config.yaml
d_model: 160
d_mlp: 448
activation: "swiglu"
rope_base: 10000.0
rope_fraction: 1.0
init_std_down: 0.0
beta2: 0.99
schedule: "wsd"
Each number is 128 + 24 x the weight over its row's rms, rounded and kept within 0 to 255. Layers, rows and columns count from 0. Numbers have three digits each. The size before them is the row's rms in percent of the matrix's.

# up: layer 6 MLP up, 448x160, rms 0.118, rows 208-262, columns 80-159
# down: layer 6 MLP down (transposed), 448x160, rms 0.116, rows 208-261, columns 80-159
# gate: layer 6 MLP gate, 448x160, rms 0.125, rows 209-262, columns 80-159
up208 098:123100112132172142141122148160133161165129182141111135132186108128132130144133167097140123169111101119139145108143078109117109111114116160148146111095156095116138075121076133119134112136167122167120151159112127124130135123088137125124133132
down208 098:119129132126153155103110123094137117113118164143129111119150136091124116085168161097153122148071152133169112133142135130109120108145118143151075149120101112125136136132133125138116088157113110134140100129134148114128141193109119111123093124
gate209 091:143129127107123156159109130135111119117123103097105114151165153131149100161080075150146122103170134144156125083144115168083167140172140160148125134123154151105114112095069141136133143126141132111063134120142123140081126125123058105135152138
up209 093:134120119154123144154124100129085142141178135126131139165139110113051132098151127137127132100129101117111121165119136104128127136107071142130129127098121177135181139138179116111127109122146150130115080111119110141116111107155097113106163137
down209 094:132150147147124071144129086033094128163118103118127162121109071116119134145100144151073113140119165132128145145175074128169109152137145135092148143137114130128132147138149151103101116134154181143137164135103100115139118161187155157123118134
gate210 099:150139143183159125103155137124120124137137106120146113134117138125159105138148136089121145097109144111121137114180150158071100151163112149113169164171178143074159133151156123116075112122111166137094133148140151122117115152134151140108161137
up210 099:128126118136143118130114118132126143137099096065168181144120153099124104113111161129102161074163118153100119135107160121103081197107104102126131149117096165110147108173100112128111121112154080153129159130100125152119141149135134129154121138
down210 100:173097149135133138110110095086133158126116078138133135088105139127132124120130138125086125125081146139153148149150055133124110133093084184127147154140110153132163186112150103110128146118102138129102166134150115147139098155132151142128098130
gate211 101:140144131122089147121118136108149120122122114165140123139117139144129149159126096072109110084147149133165108118131131135104082125147161147133167102163119146117122121134107134117128140141122096149106131176154160118111124137114097091173142116
up211 104:124119110151123152126156068138101126129151107170115147153122130156110129095117122151144189144138128155122135134123168114149134189151075116126098099105139122127107153141170111101119104099092136099143080127139099145118122143132121121125099183
down211 101:117138160146122150138111118063100147116144095148089140155127150145136144105130189142140149162089094157121126136135162113121115128142159109089095141111098148100100115137147106127137175151124160148150111127129176185118113120145118076138108139
gate212 101:146109112096163121139095100140106159163154140085083105136137143113099147113127135119122113112166078121104151115131141124111126081123172123130127116116158152154083080161133120099115162102126082145129134111154118148118120135141133118175129141
up212 097:150121110115105118097111135153150162110138115158136143094141140084171139133141104119117166143097133150125131147121154117128098134107109116096161148148086144124161109117087133160157135166137143087111112176133138070109127131134175137126120115
down212 098:152115131098145177103184157102133125121127121126170145122139130099096155119143125107150116163127115135143156115138182144132131129159133126126131146132110129127160106166139084106108116100115134134188139137113169089156139131136109115163107127
gate213 104:136148117144141118121145080114149156136148103092116121105098104157151158133158092080098166132142129143146112099118161149148151177124117118157174117151092139093104124131115125161164126155141152123128146108141114123138110111163160124130083129
up213 110:114155070108126126113094111141105168158082141096142089095130176110127098138141164135121075119122147109128115124113118101117159091153139147103099168143106129150156150114081153100093137124097142167114108120146128153127120132151127106089156147
down213 109:131088119112133138125117145166122140145140093152150079170116166128141115145121143138149114091090073106111104157099110114126116107129066162130145097109125108069146083124155133132100143112098171170132125113133132142124108136115117117184153145
gate214 121:158111143118153141119135110115095142172148098095153075119128154131124143121145120105156103158099125145127182113162141202123136140120132072121066130120146117130138150134148120113101121096142159115129160075124135117123118138092146111141136187
up214 117:113130126151096124114126159117144121108126148156091101131139151179152124159124124102123137142089159143168136159137129113108118124147096128142129078104083117158132191141119107128142163142133133165128142113127114148105131115095092090193153138
down214 115:123084110091118194116122134114101142146129187162123109151128139138110113097148125101173142169142174097106117133130144110116129137119107124157070170126135113165141129147125142122112104098145125097144162128164142076094113116145060085166112169
gate215 094:133133107144120146166108128120151137124157100162150080168118157131087179113089120098135082141140139141125159123106148129133106106165130139115119129126140107126141152114098135109095145101089132138165120123144128108146128161132109147195127072
up215 098:116147137081138144147180172138156135132155177153118159128176107140098107111129151193155137132135114103135117159109099132138170124093141144091142150149122132137095100128116152138120159106127126130107114123072143142114139117119078101115129117
down215 091:136145130099116139078218134049118101137119117135142137079127134156126131133122132127117109136144109148118124120119148142140180156109117093136135171120146177116155121153140169163127167134102125112094176137097133136118158103125150123092136100
gate216 112:189139130114061124192113092106108148136132144098094109108145125121135113120141152145151099100119176121115117094081137187131110129141104169140147117153133125105107174146130133144138115133125125152085136103140114088111112131129168129176097093
up216 109:168169172143103126142155095132107128132121160152137139118125149093125123166102165125129108076140136120132147141114199188100144118104131151146127109128158102139102099194107167123147173129068125160095107123133123146132190091112144100155120133
down216 106:144139115127101123166129116140126101115114173149119120161112129093145142131138109084145108128141171117144123170098150122117148123152141130119139103134170079123087174195143137104140167144083094174101121057103129125090161089109147116133116114
gate217 098:145139125183106152162101158111143124112109113164146108126156119118121138169125148120106096112107162113117149148119129142143138117181124166122123148150106078137116106101148146136116141131149161129115157163133115133145142217147096153136058114
up217 097:104145118078116153128170107144163167140101168138085153171069102175107131088147133170166100119112138141112134125119144101139154079155109128164118085124142116157113137167163130130087129100097177136153157085131140112119135135116135121137095141
down217 098:100142131114095112111109143133126121122120161108119119128111112143142129094108160160135106087137113115115097092089183176146117141104161143124117132147125123132099136172105150130117167145089113117111089104120170105113148146173146062127146148
gate218 093:154105124119119139115093116120111137105143103176113133126099111135120143088147116138089114128157152146168084093158107125102096158140078147110133145083161146112162108102110149128145158133160143141090153136166119155167134133146104106138138135
up218 090:147086103103086104076106129146094171151123108132168147097084152100143142125152119139126088115105103105084122106149121125116148159124120126162106103145101118094119088130090097156128142173124118149128167109123112165121118124132162100143127109
down218 092:122149148130133152110080134163152106109113139129151121151109148141180101105113129133149161110155138127123118120138168099125185112121132156180083162127152137099127158094109134141125111078102122176104143151101154104155102098108116110135185095
gate219 095:109089136142099116167094139128164131115153121127117130106092162078125155124107138125142080170135113119121133134128133147144188098127105146108170157168110089099129108129099066153122099090135142104110121144124176150129143163146152127153081154
up219 092:118112153154101158074136141141133123129133147159168143134113108164149107141177193157112133166105122120135128113089110108113139135146120135110150169122134114132139147163140128149152127132135132155202135111104104133123134177160133148109146077
down219 094:167169138139086150143099093098120139134147104147114127183156088125132102138139115137096160085144123140147117150132138129115148156119098085143113172126100130131138149144111127133120144125127137105107164120119105137110109091123160100123108099
gate220 089:123125123154138082114123091134105105169118189178131134133150104119124143124177121097117160133170107179131141117135142105163118133155138137126111123130130134126103131148083149132155116120153127119117105164135106135160132175130178154118120145
up220 087:111146099127104106106179135123107155101107115113111136139107131136131102161162123117145134153140156131133066124075140103165123125110120133157164121124100102140148108126122124110142150169170114096116122125164144136146105131108104112145137120
down220 091:157175151142110115082113168172100121156139139131161160105132099133135124124188154096125166109106123132143164127139154133094167133075106130176147172155132132148163159136142112127075095129122113137131148168087094108109171132146115165170127162
gate221 096:137152128116092140121177077119121123153112139118119097131153094137131173138140095111121105138070163160147130105141101131173123131149122129106089129111112083126172135128168125122123142126111100085107115122127112130158167177130104140105131118
up221 099:096143107134150138115126122139137111112117090146173147121106116153117139124154184121124118140115103137117130138135152155152115100103127121147144119153133131100108142148155151081122130152080118083142081151138181063090159150153123158105159125
down221 100:120132145123123123114177110222093131153136164147109144145169131140131139120112087144071135124158119150098111102094150130201110124108124116106124157082120115139102111096120156135139139136154104155116148137111129141142116169127135163169116109
gate222 093:142134086150110144165145133125139147143134143154147136131159150122099104142154116140149136152101077108109198144143098131118103144110145116115093166124196126170143123159119107107134131138173113130093118120122150125129180175125120107147122146
up222 096:081159153143130158123153123151106122176133141146074169119147144146127143079102082129106118153127157132156112126144126132149147130186089124138184102146166114155116115128112151125125127139096087141112115098151137116138119141153123140158123079
down222 098:110124084123119134099121140130099139092131117121114108123107136130165165101149109161123097128102085128131072143117120154123125140151130125134109104120095142089114162119122146162131125093120114117124087147101123104080088114111156121134138167
gate223 106:149122079185140139124134123109128132119131144120119083100128172165133116117147131116118122096156123163110118102102102141172082148123105134102109131136090128148167166136096134138133140125150130127095151115084107140155081175141163140114097140
up223 096:140124074123154124142119138116095118109115121099152091140105148192125133199118095131112111136146118123159128138099114116132170121131136103129060102135093163129136144083111123135122142106150130177102165086066136136126122163123137192107107143
down223 100:103119131146136141106148143142121108105123131134129087164105104116078111137147150125112146118186153129154076158113147173131137136114141165132116129081123109133125128112145118128100135149120132126146112129156101105134110079149124135121113101
gate224 099:142128143117099117131123122125126117161139138141105121083129136124116121085161138108116106113180166109104176113117150161096092150149150149156102082140069159099098120158138124087134133125149139144115116119130141110081116120131130078099099133
up224 103:083160125119120130089197134101105125118117142126166165150115146137118166123115109183150134137121152146111129113122153094168152132141133125162153170112125148152131133112112152113089138166138104139125135111116127145119147154128111142123153213
down224 104:118149148143129155116146131135122099112096119153094148106117162126160126145150126135137093108102096078170141141082117134115142149121132095142122136156118150062114144104140154111117155136114174145116143113112095132128116173148132131117164123
gate225 100:129146080145115126103102151121126127107108109122118134116133158139124121150125121108127132180159078126078147105141165143116137115109161170123138104117167122140187070128171120132145119111126122161129111106130127140088094130142144116104102105
up225 099:119156117100133142159103119110107170123139102163169078087125145129141135116125128117185103115114125114125157147100136130096103130094131127101128105195119130094131149088131128147118162144125119108182143127101114112135105127124152154129132142
down225 099:115106125121120114173110104158133129141112143115113114143153154155143141144131168082170130119179117126133181160160120151122085172152110109187126126155135123131124152118150146088088106165116133097110140149126141177144135098115139123120137092
gate226 082:139135120105153114125125124118127140116115111136115088118131154171197106112140133157062092076123173152104145139092146159121089100167128123165145170146089170117121151136112104126140142173106138167105147081133123097133080150144126175139132095
up226 081:101165081168166122165118146111149117083076152161142133146141126124110144105114139134138123119159156127174133148138126146075091076150116102118095108094136108139128140126124094105106078101150149152184119121144144161148140123089114153154148169
down226 086:130128112142122118126144130174134114137123102146125147116110111145129144088103197144108103178116132157153135095130125108104117112132127161103123096104133140139159129131058156103140130086100132116141089144143120119174153123089177144081127081
gate227 092:138163132156106118078141137119109111149143091046115090052120131136175138101126135131153115143108127131159112106123155149093130152122110106102177119104134113117106133118144104118118120145132103131173126148132164107131103123117123143113105140
up227 094:142158110140120134180111080101132159145121153100128169139165140152102079172096098113121126107124161127155104122160101180150126145124146160120111127111142151150070101119124115170144117115142114136110120107132161152101155115132163128149117136
down227 099:146123118118104130094122130098166154130133128087127114124181145111135082122167122108119139096127117098141135107170124172133142090109100171097132142126159076141125128096096132140113121146128105136134155122140165176141116086092156153110144141
gate228 092:166102135134125072117108124128136118105147121157117142129121090095132084163123146142151132109111155162133147107089120131150143099139104112162084149168137144138099123131129128173160147121098175127161138112114131126107109133112110120157118139
up228 091:134148140154125149106118151114122123132108093109118121096143148166130114126101105132115093150163141125132131154105101152131098137134159098076096128110128132130102099146100080119122109103124149156122077168135087134104105121151146166112136155
down228 090:152129090138098150135114128032131148103146110120104130122124126158130121106110106124125117134131147139170168125115112115132107096112134164144101111144138098142160178132183130129140111103107169107157149110157118135119108124102137129150127150
gate229 097:178123081137117068147096118120099116145108124112122095141157130117133159139123122129112121115082133114085130107133147141169153136060080102112085152129146146122132116118105096156146090150160156131115124121126131132124102130109178166180097102
up229 097:108144135152136107145141158123166093120116116159134142123161123121109110149133142124136106165095129094172101124147113098114112088107133155095126127137143127159145149142132185099129085143120105173130165153142132135099112118117118142119156119
down229 100:123132139161133122148140085096127127180179140110141074159152138160120128109126122143145120148146127131137119176146127107143141160142107070110136176124110144138173157131119104100090104132138130092142126110128131147122149141127120166111141122
gate230 105:143113131136107142163141095145122133086123164140119125141147155167110122100152124145116142141140105146139149108097151175113127110103098157135155129153144138110083130115164140155163161111147090124199159126141134129142141120115103117142106118
up230 107:111149125112138128108128096135109152077119134150123167137131106155078150087140172124155147128121125168130174133135122114138098156184139136131084097109147102146124113112170154138111143122121099122169109129139115128133113153096096072152140194
down230 107:134142118111098123118125092166149108132148097157166152130147142127145154117134117128141131136123121135143150125146082122161105136127116203178119132132126139141153179091124136127111162129103121132141122157128130167102138137093109125173144141
gate231 104:155144118150092127150135119145137117152112121162123101198127121147084148106107097143155110105164157121117128136147160133138112126126136122121115079159175094148086148111122127099120099100125143154134146127126138123147157111133171107146144143
up231 108:134123109150137073117136161129146154117154096137105100154121146119123146115100108171130093146143132173099113124129152116141127120141129170132119113130130140110150132115115179156162134172153098085129141102118139117089152077151180091146130055
down231 108:146098133132108163156129121122155134175100142143120128101131137132097111164133076130139122163126104139153178087140109129115108115091113115128130137076096160105121137121123145091110087081096143112129118106161120133142175119139106126130099132
gate232 106:145117130115128146115135104103146126098158127088149091132128119169164200123164108116136137157164163157150124097122119152145173139153146083144115096121136101118119166095161101124119123099135146114118132099116094118135100130115125132102110174
up232 108:144109122118137180134153128147145106158148147097096180129115095167122129114129102144093073155138173129120123079131154164114121181165142122128128102164102143114131125135093089126100106123131122143087153097115124139178136120108092131092113105
down232 103:074091146114154174114156122147145129123130087133135170117119141117132178150130094099100108163165129121150165095171136114126121102115151115128111093124096135148123180119130096117114154137109140117174119129101111080166119094128128151113154148
gate233 097:149105094148155129163122164124143116104100133125157093156158134176146140115111135100096108108085123106150150093118115120146121162147109141113154166144099152100084154113139114174112115140115127137139121089098102138096094169100105193138150098
up233 102:130149187079138142104113145139148134130115138139103191099117144098125145158119137155181095136141144097118120126124130177121149117155159105137124112125166110169094118126145152090107117097108134087123124157141191133146156119129119112111112172
down233 100:144119129086117147135135149115106162129145130118064115129113119127159117128120109141161133112197138113095141132108156124110158132153111115148108110142163078137148135127072154183129110140157102101119075095111102135107167129107143101112138125
gate234 095:133135134131149163102090139144095137155109156145140154136121156131138134125157134116137152159148146166120082102131085131088164149123117145124087111100116072159109090099057140114180111150164126103152139125123116180135159110104126139119129133
up234 099:118081145108147110147128132126121159120109122110118102156067160157195104115120102116160118110137129167132162103136120114114138152119142122108138184127093166127143108094124135115110159097123107147191148110129110140118132118095141189060161100
down234 099:099061127147124092124145185134170136101106118139127098181098111124133112088145136103148129085144113154103121132129142134130193090117090164128159152149134103120112137132153147157133134125098136073093123141153138113083165118114148151145164134
gate235 104:138123136110159124112144092109159127139127150088148107086155122106111137140152138117123142119099118158104122113126120134150133105131087160160096158095103116170158141136163121137115166129156131115137183118143141125134114106115112138097140125
up235 096:154133148155107133148130128116110152151118119123125141158149121150152105086127128125085148137143105134145120070076116107170099109153155117130120138123103153155100140099148097146138125088121152142121139091096100116111126126119126103132107121
down235 099:194162118093172150129154114101154118123089135133104071126129136146168139128152178181115112118143125118165102116109127151145126143158128100147126179109102136133131104170091125112194179110136132069127140131133100114122116087106134139108150141
gate236 091:126121136121098118091089136117120122121122128123132132128160094156123126095156165115151123103109113132161152116128145118183118167143096104108158126174139089127103156131146134140099115124138112062136121190161127114145102108117170105149106147
up236 095:123144160127154139175177125145121155118140135152119105161117103113139103105138117169060120149138132157081122134119141150104107130159143137115126145101108112104166101071104135113135124143127110131102152106098063112115127132173103124135144130
down236 092:139107148163138121123114137058144181158150118139078130108124137146143137132141145132119154155152121140115139138156158069152134130114091137187139133116134131126136108171131066131108096142128141153133148124128147149118112124141134096135134145
gate237 102:134130093102153109132120118127152161120116092120150112110097132140169115056133104116149143107161124142101152102150093139125122117094173169139155135144140095103109149127138151140139117122081156127121125122162146152144131104124169104107096107
up237 103:159145115152095114083132156121103123166133131122119115136151094152114126123131158121132144129152090121122106131122181128116127107095139088119105135087119126156104133129144083131088106109139124151145138078124140102102166088111075119125155114
down237 104:155116127111118120129143117095120110143081145135140148106096135115164137092113128185136142158147134144084161152131122128135138119130125088140134090126106129124115144146118099128124087127105116144132116136139090078106121141138156127085141124
gate238 103:164141134148139070117105110111098119186136160128127073111130148114168106107120113132118154122146162130076125104131132142106146106116106145113118143101124186151142138105115121150152088143163108094173168096116125145143091151145119114116107124
up238 106:116158102100101111106096140127123117095119096113121146128133132112135154148122145105121089156117120121124145117109150125142140128163098130169090094134109086151118110126167106147119099123152106164148090169145133144115128113142144102101200142
down238 107:121151126131102135139116160108128082104138131079104129131116143148142151094107159078119066129117147139140136070077135101125158120141145153118109152128103124148106109088109086164102103126128140187117172143115147102150129165140148112155140159
gate239 080:138159122170124136153151079143124145147120157185153128106175125153119117157093120127120134151130156139147121085133087134130166118101115107110093146112142142088115109142101096131159133150156111097161137156098138167108107134140154150164149090
up239 082:137111107123140112153101127141161142126084077097138106133141162098096120095133137153124121112144169083123160119092132100090148053116082127163093119124126137142084151108133143131130125089084131171140096154133159117139156056142119126105157141
down239 083:169096131147109121146070152064157101163115118147087114042090098109151133136111131134130113071139100101129135148131152126107107123082124101122169131124108124140180109125138112141148120123143133149086163137099109148148175117145173110133141130
gate240 097:134122107138109131145119102091121129164118133091118133122134130181111140121168171141125102152111127166128084136122159175116134177106149116090110116142111102144118128144140066138106147101185126089120153094141152173156136157104108130148089172
up240 094:145105103120154112087144097141100120147132136089128101176097100119153111123142134128126140116089077129106126170104138136145114162114129130149123176122050145133142141170120113123127148109145126104150136119113126123162173090123144122129179129
down240 092:124119125163083106140169129157156157162123130126103174137141119104094128134133135115138121132146105116136138120126159137124120142123105101144136121157117129088095124135068164151136133100129112127139154123127127141140135152173153113154154133
gate241 095:127119163122137111198125134131102156123153106107065069068111133120081142089136123118147144117131116176133104137120150147107143156116105144163147202143117130123130121139117154102174134137148150108139152106155115161161136136158126104159113139
up241 092:117104134116120131077136093120151124157088141132149149146126104145153107155168124119149134102125152094146165123139111141173097095171140115121101061114101103149162138115126102121103154129163086136153087125108192118100105139109179112081136106
down241 096:131106121133097147108115126097180105127103158134184107125135151176191107122144132136125111136107161087139168066116112132121143157111154110096153102189117131132159163137110118161126116149150099174144139136156103121166100146138153111112136120
gate242 103:147137096163191125120177145128148134135146177132159114104123137120115125132146101149129129159097183121132132102100165126116160119116118140131132118149155146136135142123084177123123097104096176135121115100110154138142127114135134152130108139
up242 105:105142121106105133097148083121125176083120155129120124117109096155085113190145145122098114116142134137158137129112129143120142118104111139201102121140100097079107136140156085142119125123195154113148149087138148145128159153195147063118132188
down242 107:114145137150136122057102150136120175122099129116101115134159094147110127138131116143102143122128082103067139145123138117071112135095165111115134181098116114179157130131124089120118159156146146085120109086108145144094162155163134129143135165
gate243 091:126121120099151139166111091143153187138117127098123122154105125117165144091144142137156106110116160149127138072170084129138135092136147156084161176165117104069134077132113110160123126105089143123132124131144174127153130133113124155131125121
up243 094:129114133122129135125167114116172144132119121136148124130170151099125061121092111133109104110128114063104107182119122162089161113112113133096106126088115148134129128129104139121130138136109154116116106117085100141169146112117093064089149075
down243 089:144127147123117154120113142036111121131128126111112158130156121129122127151141123106137154104122086129115147113107115136101125137083119093149143168112144144121120148171119146185132170186087120106122132086073140122132161112136146116133100157
gate244 105:112109141101084132136159096142048146112176123113131152122120140150148121127100159146102131158152140137101141117132114111122107091089115144139126137149128115106109171094128120095127147153113156121116151088161146102169126146082143120121126110
up244 102:161112134114108161138133113145096115115164150152129147122131152142133085119104168108119135172136133133141123145114131156116109119124151121115158167120116115110153124162114140126161116172134160152121140136164093119158137096109126146107110111
down244 108:096107133105148133160150146138074163140180139141159157138088155136124133127098137100137099191162123120130147107098121121136114116125127112124147098110081075128129140104135143156156111152154083133128126093155108171125175125073127126137112136
gate245 092:156167136136151153188115150113121136153185104150158105111136111147144138141133146099118114102163143159133147123116180140130105166156110136153127123077139101094124100168131115129137142154126136097138110092090119160093168138111149113131119115
up245 097:151086123115107127096175127136118116132106135083128202167136167107094134149145155123145146169082089087156109146139084114131151135160160111076099099171121111138143126161117147125111102122139136132133117108072147110118121144129098104115138161
down245 100:142121120135119118104130132084104150131120128088077140086127098092119126122101097132118144131086115131116143195146107123120139170087124116148102107143110125146142151105132139146097126076152140130099119141159099111128129101163112103121143123
gate246 094:142171150114155103113109138117151090148155146155172104128155124080110127115139126089145107117099112151144122126135099172152125091111115150177121142085135102140126166116109142118142125128147168134188119153134153125128136112131130144122135126
up246 093:143148098156107128179106144124094149119113136097150131090145143149121122146118103142132098110153152136144100117138118129081138183106160090127124164170152149164104107154112110108146118123094101085140107148123144151124103097168122137173100136
down246 095:093113136139139135157098180150150122141138111112104151101127111133130081144156122116138132155148164130110131073180145129136121140124140144145122072132105127148119140126112170124147126081135114166131100149121102140144139099084119135149161103
gate247 107:156120140174139126161133096132104100132132137128098112114157116141096173137115129162128132109158133156147119123093120155120106157130134112079079108140173082160099144123109134147137092142139150140114125131134126106125121112122131089105102186
up247 104:130100113103147162101131145141143124114123137109143111169123145058127126158134134114142141151088114084096147115153125142127144112144103128160128153126100146123133111094179142141095199122203154134120170102161151105161139156111106140152136076
down247 100:134112105117113114099121129079166085147154128120140096138110129118129108128191174105124083128100134101165128130187165151118111126139136139090116097138114121130107124169141111162108134132106141179128129124117106138162154154107148094173151112
gate248 098:129099123128149134164104104120108152109136137097084091107141129131141163118124114108137116125101188157139107122125141145149092146148146152148173147139103127112142141123110114134136111149187180122160163149148142115091059108153105136107148092
up248 105:145140135158114154128106150156104139115093134135172174114111123090165125122117135097145178148117112090126133141166103125083153126130092133102138141168126127153107111165155120181109125111122154130136150104134124135118108115120157142128152112
down248 102:113130169113101133135133118126081101107070135111127154065140123125150126115124155069140161112111118127145126104128117135138124159113135095106148146130144124157113122126094122112135127165128134104148118099159124142131138152107175149113100094
gate249 107:172151123137124099100148133121083150158110148102121138129119086087151089107083160140153130124103103161142140099115105147110077121127173140118134123121089160101115114126109119123129166136132096156182121159125130148137133137148152102138146139
up249 107:089151115122153123157107151142150107109101110143124111129153157166082162096142069106101123127168121113126109161131179114100135131140100131103147079153182119149143126130128125145161106145131108108133113143124119085116073125111099114158123096
down249 105:128140144089105118157117161103159073130133134158147116131163175133107150121149117119132149131149137123102149156095150120088125133147097150151099098118089118127138139145135123140148130104174145131130158121099126138143051154136119095120134113
gate250 096:164107112073120116114121114104085115125126111169103120119148136129130189108132175167112121110113160123127126092133160174145097125111098146104159130136105148159134165160140133112136136129124164153121146115130146086140143169099180125134113080
up250 092:115115130161152141177120111115128134165127150123113123119095155139091134148176135093145180111163129147082161114137087109130110111145146106144169157086122137140128127151135115154150135109148123159145147134137136171143136147156135141116130142
down250 098:198118090129141101107172155053116159157146102145142109129126129085143148143142129132096151117120079157136142118158134107140129121109146124145162138133130153100143136121138120161103149114166112136115152151129131135139121152157152135121139132
gate251 099:137123119120173084076128121131161157167140135106129104100135113145105131095137139066143146126126145103116139117124177175148132112124117134181138109094141097145123141116158138090078141137133120120088137103132165143142170084165159100092143130
up251 101:137116118099139126079144139094122114073180166151153136145132132160104151089132114118157180187150099158141168115095118139106152123108162104157131136159141149127115132161125122092159125134121122098125152124105096147136140105113103127185172137
down251 101:117100121129094101134113115157127134107140142112102080154095089114128156148100144118124126129104150152129119171130110116142155144113149111116106085102106178156133102157148085127092113079095171078183099142103120150109161133123124156160154127
gate252 101:128114104143117122163110160133156133104100178148093128157142163099137145126096130163137090099160085133094144099098095138139158141153136138144095136148148110170146128155098135144127136149105108135148096091143144112136134139115119145168140113
up252 105:136103132120140094120134118128143126147175115139132096131144119104135108105164159162102091096120114169106159114164123142113114119171107172110114150077119101124149133125108192122144120134096151136117152096083135113119129114151172079092097168
down252 107:086126117140130132125229101135133103136130112153113167139109121127080104163129128098074132106118132106135175108135150106133136107118148100073111135130099127136111104137131132130121108115111102115121109160116069122156140115126122163139104127
gate253 100:149138109151077132156116128123094115086109117079145124186164152138141118148127134141098091121129124104132161141083098115138128101139144101088118148174090142126158143101128129146165112173133134125119148145140137123108099154145118154114134148
up253 101:161096105151151133133120158126126099116130103130190149139108123130140108131136079136130101124130152117106125095157145139133109093148122109112095117156161154124124133092130105143109115128102141133112138137114137107108111146126139121156120109
down253 105:117174153138100107156108090169137137091114116154138136126157175130092113118151123147106083151184113126122119125118129099141099126120151129118142108128132131133135129133128176100148114147142138127114138174134142118181127124162150127117076147
gate254 089:117100170154101109149153110117109139110085140115147126130112109117125117131131132152108165110124142142106123110134067181145147136098116115085146130112104146138091122152105081127181110133162152066142161122093152117139117135121160118131129147
up254 090:114155149152116132175142141148124144106118114135110134107141089170181096142143110104099106134143180109149116142154136125101119104107135175119124123090164129119117098095134132150140106170142108164131084149158126141112141106146157147139116119
down254 094:158113135130065136097094115141104144135123147144121108126124117161123131148146134131092124077076128154125101124119102126171142112092135132104106117130184143154119119124157139144123131184107107094145077105168140199133134096165121127147116123
gate255 107:145142097118123121092149105141104155162126124072174126116114161141136159147146168165088121135143149146100121115094121150131181099125110142097133121142121152134135158152127089110136105159097147111147143137158146094109148179128115119143142173
up255 103:129140132139129142115115118110121113133118119084104110128182142127091112184159106149158123107160109153113165157155167130110097109130165138165128144116120158125102087130176137152087153111135092102121099121098103166135126131142107149095117109
down255 101:094131107140123154095151161082158105122110155106097095116150095108100148118129146141127104119155132113120158097144122159148156154155120143117152154128155151097139147150146135102137084151125144141153082124149111114128146136122145100132111143
gate256 092:133186120127125090137139116118153136143097132118070133162109175120110166084107117132174131136173110128123186102119096170169127087130142134130101120140092113141111153155148070158140144129113169097143124143133117152107099123119158135192153128
up256 099:084105171125125085123122147151139144110116123140057134110177099168146131118160152112138115099140138102114129114173140114133158164081181144140116123141106133138151165158145063178109124157125099142096129113169161137110160125140148114175121138
down256 097:125098124128148091124153117084152117110125168125123113160157098142133165130125102144143117152108125130147147082112135115134165136084081131129104144138116136087109139113166087122185094098177161157122172075117119141123120187148150126080123135
gate257 102:153177111162059148112110098109098156097115108150164149145157133161113139149140135136117127141102129114128103110130099128153150183140093130098132120113129149081145180084165128121127111122161115102133141137110128136105110153133133161108124117
up257 106:104114122129126121112152128131150134116078100106142162080144186119098143163131156092139147179121132123153163161121096089104139083111127096132141085143106105122102130131119160120100124156117138136179091095146125129149123145121126146122086107
down257 106:139114103125136094163145150098117135110135119097147124122114178096099137106127106086141131174092135175099120106134151105127133127090123116138176135157125133098158161134127150090118143120159126160126103140160145156052135147096130132113129153
gate258 100:142141156122144148106126126123122123158131126166117111111132159099112170119111121134120132145163132106118139097119165132149101148129110096135142129129096133120128097181112120114167103128103170102112114154135103082119127101155096155139101119
up258 100:123071148127115154096125108139114113172178167158117102118094153174121126149188091113120138140116081135099146139112124168101109158146122128130114122154102140149119166134127146101096159133116132112117134100139130135127179119147125107109111167
down258 102:102137096134110159130125077123111152156121138130099093166104129121105088141132113135142159140149146142110111114140150129132122120114093132159138146139137152113171144133163084117128142156091159123147131125050113138150106162170104121114099124
gate259 081:142087084114133067132131121111153105122132120121124138162112111144160136137156119140133086119111109130118171109151160164103136099149127112132131129181111120100161108112073113133151162146121090130142173117108167102192137136124125191162118134
up259 083:140116099153146099136102082116101139157106101094112161151132115143108119151151130144125097078121122153114155114134191179109141113167121119134118161168094127141157108111099089128148131133111114174147191096113165145139127123129130153154109132
down259 086:070107064138128109124089125227117113097119145123156108142137140114141097179139149163148123109136137127124172182116141132143117122147114122126131120142100119103117106116150111144172120123122073123141096151133149146106103120153111126143125159
gate260 097:146117143156115137137105127141139101141127118158154104148154161133118154115080128115118095144105120124129156141131174165149111123143127134126173135121108126095112107155117099083158134148073165135156100170146152146126129117111117123157084093
up260 095:116092111137171124070146105107128100132111129110135134103114156116138120145149116118149122190123098135136084122117135096163147124073082122145125106167105137159118112100151103194111119172146124125099138138135136125161089110159101132137167120
down260 092:124141091092120103120110137090163177098126120140156121145139131114097150176085127152141105125094143098137118144140121093137119141155158095152126103101090120111121118109150134091195157106143100101123120148118142091077126098102133086114122108
gate261 099:153142141110085147152151117105098147124160146127095130134167137142113141125131144132139103154100144151146118136110115161106124147124076130109065137142113071088119138092134074122134186112146138137125118124169121192148106154123149135139127111
up261 101:136132161163137142106122109103147142148175101118158129127160125115104133142158126149110162113081146135153131104141124148158137088149093182112139141144132099100137178117102079098106112158135141100128142110135202100086138108118135110142157110
down261 102:115131149165074141112157129189121181095100167116126089127166138153087118111091097152105123130108125124117166112114090123145159165137130132096152131119126148111088135131144097132160130128176133174117102147152114170136085139106142140092141084
gate262 107:149143126126151084157067148120092121136126120093159121103110103104118116128127198090139176106138117143152136122124099126161088129127087160160157128104141145097108175130128129166114171140153122106163132205131153147129098117135151112156111166
up262 107:129132084093126138121126123115140123112122112148127107134194136150148165150130071151149109150131102153133119113098133157132133070114130127110148143170120140129140127119100115117121116135111122131194125102133101151130136098090118139091127122